From a checkpoint of a small transformer trained on Wikipedia: rotary positions.
Each number is 200 + 30 x the weight over the matrix's rms, rounded and kept within 0 to 999. Layers, rows and columns count from 0.

# layer 3 MLP down, 224x576, rms 0.0545, rows 100-150, columns 192-255
173,217,221,226,185,220,186,238,162,204,222,167,204,214,197,235,221,206,196,259,162,221,223,160,236,261,167,163,207,225,211,163,197,194,192,162,275,205,150,181,200,191,144,189,241,189,216,205,209,151,216,183,222,156,187,260,209,213,178,250,201,185,207,210
204,204,185,206,191,214,226,211,187,194,158,196,232,232,187,209,118,237,205,187,195,213,195,182,263,191,234,194,182,225,171,191,225,169,239,214,202,222,186,199,152,226,235,195,160,192,156,158,180,190,206,181,210,237,150,196,211,212,175,176,197,242,213,211
205,230,220,239,150,236,198,187,166,230,227,255,205,194,150,216,252,171,141,182,198,197,200,177,206,191,199,184,181,232,263,161,236,217,191,210,241,174,169,211,194,135,179,217,221,202,171,199,118,229,194,133,272,134,182,173,181,225,160,150,215,167,228,206
242,203,203,190,172,208,148,175,223,185,173,209,204,213,216,223,256,197,178,195,184,182,177,199,233,198,173,175,205,173,196,179,153,140,190,234,216,202,189,250,192,194,212,169,208,239,142,213,187,219,209,238,190,145,202,195,194,154,194,197,198,189,168,260
194,204,230,191,162,232,183,207,220,152,190,240,257,161,255,192,167,139,140,166,155,228,191,184,198,212,215,178,225,239,194,198,260,208,172,147,230,223,251,219,182,221,168,184,202,182,195,164,206,217,143,185,176,161,184,219,231,162,179,163,172,222,180,204
162,179,221,211,161,224,182,188,208,194,185,207,202,131,198,158,182,231,188,200,216,249,228,248,218,202,225,191,159,193,181,194,215,232,211,198,211,210,162,214,206,176,188,219,218,208,242,209,167,191,182,222,197,216,217,168,289,188,240,205,218,235,247,202
250,213,174,252,207,193,140,201,199,197,158,202,200,171,176,210,203,181,135,188,191,187,215,224,223,142,222,159,206,166,178,204,159,180,158,234,220,204,219,202,188,180,195,197,209,185,148,215,200,213,178,230,191,212,231,178,245,167,205,195,220,202,251,206
246,177,189,195,167,263,160,240,173,181,177,191,156,205,185,146,108,208,172,231,185,224,184,209,276,218,201,221,161,165,209,220,263,198,195,179,173,239,204,217,210,213,203,200,193,210,270,227,187,239,185,222,166,225,206,224,158,247,191,232,222,216,208,181
186,213,152,134,239,280,142,270,115,173,206,162,235,243,238,197,240,221,187,208,205,251,244,261,150,200,183,185,276,171,228,265,177,178,183,223,227,236,258,200,203,206,160,184,258,186,230,217,201,255,169,252,202,248,233,195,155,168,239,220,239,249,178,227
195,228,163,215,201,179,236,171,197,201,214,271,173,219,206,148,176,234,197,199,196,206,170,219,190,231,170,193,196,252,222,230,213,225,218,221,229,207,181,177,158,192,280,219,166,173,136,139,262,205,260,288,186,170,143,215,223,174,156,216,227,213,160,193
184,159,201,203,214,140,127,182,178,165,193,242,195,221,191,203,190,129,190,236,225,166,272,164,280,213,157,198,181,292,228,257,159,221,185,205,197,220,266,212,205,168,185,277,169,216,249,163,241,155,187,185,258,209,198,217,244,204,233,260,218,219,160,196
261,232,234,247,162,193,206,216,167,220,242,198,223,164,189,236,201,218,237,183,181,219,243,194,287,166,247,150,185,175,237,168,227,180,235,189,262,194,185,210,258,217,167,203,238,184,196,171,214,151,225,183,179,210,218,206,171,213,196,158,242,152,175,208
203,210,202,220,220,209,229,173,169,210,236,161,214,196,231,209,179,234,223,202,233,228,191,216,196,192,160,196,148,204,204,252,256,214,217,151,195,200,213,245,172,194,171,196,194,203,243,166,198,213,228,166,239,218,252,177,210,191,256,162,170,209,235,175
164,217,172,176,228,214,169,203,233,218,167,181,225,226,217,201,238,178,210,155,186,219,201,165,187,193,156,158,185,139,208,217,227,179,163,201,171,164,209,185,214,165,158,174,177,200,240,173,225,205,186,281,154,229,219,190,139,189,172,279,221,193,235,204
261,186,207,216,251,153,217,170,179,206,168,170,185,196,201,195,207,228,195,207,227,214,209,148,225,192,201,154,191,145,206,232,188,183,249,187,221,214,223,183,216,215,183,224,243,218,209,225,246,212,179,200,162,282,235,185,185,162,228,189,192,190,239,208
167,200,250,182,226,241,166,187,251,187,198,180,215,186,204,204,235,273,227,194,208,178,210,222,139,210,173,244,198,184,188,226,206,182,199,243,174,205,230,237,152,238,226,231,204,232,115,255,148,228,167,239,131,137,142,215,193,196,201,180,215,155,166,193
223,172,271,199,201,167,144,183,205,144,207,202,144,182,164,178,229,251,242,138,243,203,210,198,252,234,161,196,195,183,155,194,220,206,217,144,224,212,251,168,216,193,178,210,226,195,160,192,222,172,229,191,273,171,193,213,176,214,235,154,196,204,230,183
215,162,175,198,199,217,247,176,196,211,197,194,201,271,190,220,181,206,199,200,138,198,218,270,191,233,237,240,189,159,203,201,181,184,171,166,179,196,211,148,225,185,189,222,224,226,222,217,198,181,223,175,205,112,197,252,219,219,185,175,193,185,122,171
154,239,182,179,187,222,236,201,228,200,183,173,143,162,186,233,167,217,188,257,205,169,207,135,176,254,204,180,177,196,276,164,159,206,252,147,177,190,220,227,264,169,216,241,186,178,197,172,187,197,164,227,247,221,192,157,198,166,204,203,189,211,136,174
229,201,318,215,148,232,177,185,207,190,200,212,208,204,190,256,221,176,226,207,226,154,224,145,205,274,220,241,188,258,209,239,231,202,223,223,213,199,250,191,175,186,208,250,206,207,214,200,182,230,240,192,231,191,205,149,114,236,169,196,221,171,243,196
179,192,237,197,203,175,130,205,246,228,191,226,219,216,249,256,187,256,263,200,217,227,159,208,142,179,253,232,240,205,239,199,255,179,185,144,204,274,313,146,203,166,232,221,174,242,185,225,243,203,210,193,201,139,204,186,222,189,183,228,205,222,173,185
165,177,206,186,220,258,170,188,179,134,211,193,182,233,251,200,206,210,198,208,200,260,213,180,251,201,152,171,212,185,217,228,195,162,230,233,184,164,180,192,202,168,207,136,196,168,205,193,229,191,144,145,160,208,190,234,164,191,250,253,254,186,224,265
193,183,174,215,202,185,254,176,224,207,186,181,200,238,170,163,143,228,256,164,209,213,200,179,225,206,197,215,174,212,187,162,253,283,244,190,143,179,159,177,165,188,205,174,201,162,227,139,189,177,202,147,230,191,173,199,182,189,258,145,176,278,168,208
201,188,185,262,178,167,245,199,251,224,243,236,194,212,204,209,143,198,164,211,144,231,226,183,229,237,160,189,145,236,227,267,207,212,154,165,155,178,197,197,199,171,191,238,179,211,177,154,199,271,237,224,192,233,183,236,192,189,128,216,188,217,216,170
209,178,210,188,195,247,192,168,200,161,246,232,174,199,163,205,193,161,228,186,214,208,183,124,198,199,266,232,194,206,248,184,232,130,178,171,242,136,208,267,164,214,158,187,218,195,208,129,239,189,217,198,227,251,186,161,175,162,241,133,222,170,241,174
232,210,173,167,218,193,297,153,192,235,180,217,178,225,214,238,286,235,196,238,169,236,191,223,187,232,147,221,196,202,196,226,203,182,232,196,152,223,181,244,189,155,215,154,180,209,194,186,186,216,171,216,218,258,240,200,208,174,202,243,263,133,170,184
207,188,200,256,191,162,217,209,180,229,196,202,215,253,177,209,158,173,216,225,213,197,215,225,186,201,220,156,183,238,188,205,214,202,180,231,194,199,260,205,189,292,184,211,194,205,180,166,175,197,239,228,206,207,178,226,185,169,188,200,166,168,182,232
193,199,191,213,162,202,200,160,209,180,219,177,223,174,242,251,240,234,235,149,189,243,129,193,249,108,246,202,217,164,225,225,185,185,160,200,232,179,183,200,226,219,216,186,166,143,164,196,185,172,194,236,254,289,223,174,225,204,214,214,229,188,193,201
207,214,195,175,195,218,244,158,200,226,193,169,175,220,177,195,167,182,192,219,168,191,207,216,167,249,195,190,204,201,203,240,214,151,287,205,168,158,169,208,210,195,177,163,204,219,171,193,186,199,185,142,160,168,194,196,183,193,196,173,203,194,156,157
199,192,218,157,171,233,190,141,223,158,239,195,189,189,174,199,141,215,193,192,218,213,201,167,177,167,167,136,194,195,157,190,215,168,212,214,197,210,180,205,253,155,174,148,202,165,221,232,191,226,182,176,226,281,192,246,215,227,234,237,192,219,191,201
186,234,226,190,248,220,217,198,218,178,166,238,229,187,135,207,191,219,210,202,232,177,236,196,211,192,184,145,144,179,222,120,188,151,198,272,210,197,210,176,204,196,218,200,207,211,212,188,156,161,235,166,160,221,221,234,174,214,255,162,182,244,235,213
208,203,158,173,228,194,223,245,207,167,130,190,208,192,229,191,258,179,213,207,210,157,206,179,212,188,183,180,219,202,204,213,152,212,186,240,151,171,180,175,205,259,237,238,261,146,196,217,195,214,201,178,206,206,167,189,173,203,198,216,189,182,198,205
246,207,187,165,165,212,197,229,221,173,156,203,193,171,192,170,197,216,163,215,221,190,215,197,195,184,255,221,202,213,177,218,193,191,213,186,224,207,225,188,174,265,134,228,171,130,223,223,142,181,211,229,245,243,142,177,176,208,241,129,176,233,244,237
200,202,201,179,227,185,175,210,265,206,178,205,223,150,195,245,204,193,185,195,225,142,278,217,158,177,247,193,194,212,212,242,174,210,207,194,200,238,182,179,246,173,200,195,184,199,182,190,195,119,255,216,207,196,174,177,205,168,198,195,246,257,163,190
233,200,179,188,285,197,131,199,227,238,210,195,151,172,204,219,191,203,188,194,203,180,220,224,225,161,176,268,191,175,186,215,230,244,196,193,193,218,218,197,223,207,169,207,183,243,172,185,197,234,207,174,228,167,205,215,203,170,188,197,198,223,199,254
199,197,189,157,213,229,198,213,234,177,249,242,211,170,182,243,210,176,204,213,216,178,188,195,137,209,211,209,167,190,164,198,201,211,231,184,147,169,173,246,166,231,207,206,247,147,219,137,146,227,123,233,198,186,152,168,182,163,174,194,176,205,244,197
198,208,173,205,214,228,220,201,142,184,237,207,208,216,221,158,206,193,200,209,189,202,211,214,220,193,187,232,201,198,188,221,194,228,190,183,231,228,219,242,223,214,208,165,209,197,201,193,159,165,199,140,246,208,228,206,228,213,188,229,165,203,202,180
270,209,200,224,212,188,232,222,203,201,190,205,221,176,150,198,173,178,236,234,227,200,179,128,176,179,239,190,212,208,214,187,192,228,199,229,232,213,223,136,194,212,195,200,177,193,167,244,174,204,205,182,174,275,187,188,158,167,166,193,204,206,204,183
164,192,195,204,193,184,170,198,135,215,164,195,151,158,184,192,203,187,189,223,189,203,260,151,235,198,196,156,199,169,234,207,199,270,158,213,198,180,244,177,146,213,227,223,195,252,226,213,203,194,143,210,238,218,196,275,171,211,186,173,231,207,231,200
159,249,130,205,186,234,226,226,222,157,180,176,151,202,174,225,130,220,204,178,214,155,204,181,214,201,227,206,239,179,200,187,254,233,201,170,202,255,208,210,133,188,238,213,158,151,165,202,200,181,249,181,188,178,197,270,231,216,229,230,243,182,220,206
282,178,197,206,158,171,221,255,239,162,209,175,202,164,217,179,154,203,212,206,193,199,230,203,183,214,216,150,225,184,189,193,198,213,195,244,255,231,208,214,201,196,238,167,226,206,120,192,229,183,188,244,212,239,251,237,275,144,226,165,205,199,283,167
200,247,226,169,180,195,239,167,171,184,199,186,203,273,175,225,232,191,228,190,201,193,198,210,161,198,229,192,242,156,174,194,204,167,192,242,225,200,172,235,225,231,189,191,171,155,155,166,208,235,212,192,186,189,224,165,142,245,172,144,195,232,184,245
212,192,242,232,238,179,209,217,182,227,192,206,219,188,188,153,195,169,259,179,141,140,231,222,142,186,279,227,207,253,187,207,138,238,237,126,189,234,237,201,198,189,197,178,177,190,224,174,238,223,201,222,321,191,232,164,201,210,176,204,241,237,224,214
155,179,168,192,216,203,244,181,222,205,201,188,198,160,255,134,212,183,215,230,230,236,192,197,198,218,176,226,183,182,151,227,237,210,171,156,240,164,191,205,222,203,209,198,233,101,163,160,170,189,214,153,221,256,172,239,181,208,214,256,152,207,241,246
206,189,199,195,163,191,222,206,212,217,179,169,223,216,201,207,194,195,234,161,143,244,222,178,179,177,259,197,233,185,217,191,210,216,166,198,199,176,249,193,223,222,266,166,231,166,215,197,220,214,202,215,227,221,180,275,190,186,209,189,224,272,210,241
163,250,222,227,224,233,226,156,214,204,159,204,201,243,181,210,147,201,205,138,162,275,218,187,205,212,140,201,205,213,113,190,193,219,187,176,168,240,170,154,212,164,205,292,185,177,179,234,193,194,154,184,255,236,156,226,188,196,171,253,201,144,250,158
196,206,173,202,168,210,147,166,182,152,127,183,220,249,243,183,187,212,198,213,184,157,215,222,187,208,251,204,218,198,180,171,205,196,195,212,203,170,202,218,161,189,185,173,213,203,187,239,175,190,176,224,152,180,171,182,218,177,228,175,224,227,196,208
208,246,265,200,191,195,170,206,178,219,207,139,191,185,246,198,149,185,170,257,208,184,213,243,214,216,185,166,235,147,198,187,247,197,200,181,233,220,192,161,221,210,170,267,253,148,167,204,254,215,166,169,174,190,178,176,205,156,183,164,174,243,139,230
205,208,179,208,213,171,212,193,180,241,192,210,230,226,188,180,173,248,170,228,209,240,268,210,174,238,208,203,220,195,182,179,180,207,204,205,145,200,222,205,194,168,203,218,181,220,257,184,220,187,151,205,191,205,230,208,164,187,181,163,171,175,232,180
165,160,208,167,178,170,218,243,198,212,175,158,199,186,207,225,229,216,231,176,160,199,184,221,206,189,144,168,285,185,207,162,139,242,135,240,195,217,229,193,177,196,193,212,183,179,204,214,182,164,199,233,177,194,192,199,215,197,214,236,159,232,214,168
219,211,225,151,222,201,188,158,164,162,135,160,196,214,232,228,164,212,160,210,221,133,192,197,179,98,213,260,208,198,168,213,217,197,206,186,219,172,161,255,247,158,212,278,172,211,263,269,185,198,237,175,189,221,221,193,179,204,181,198,140,206,170,142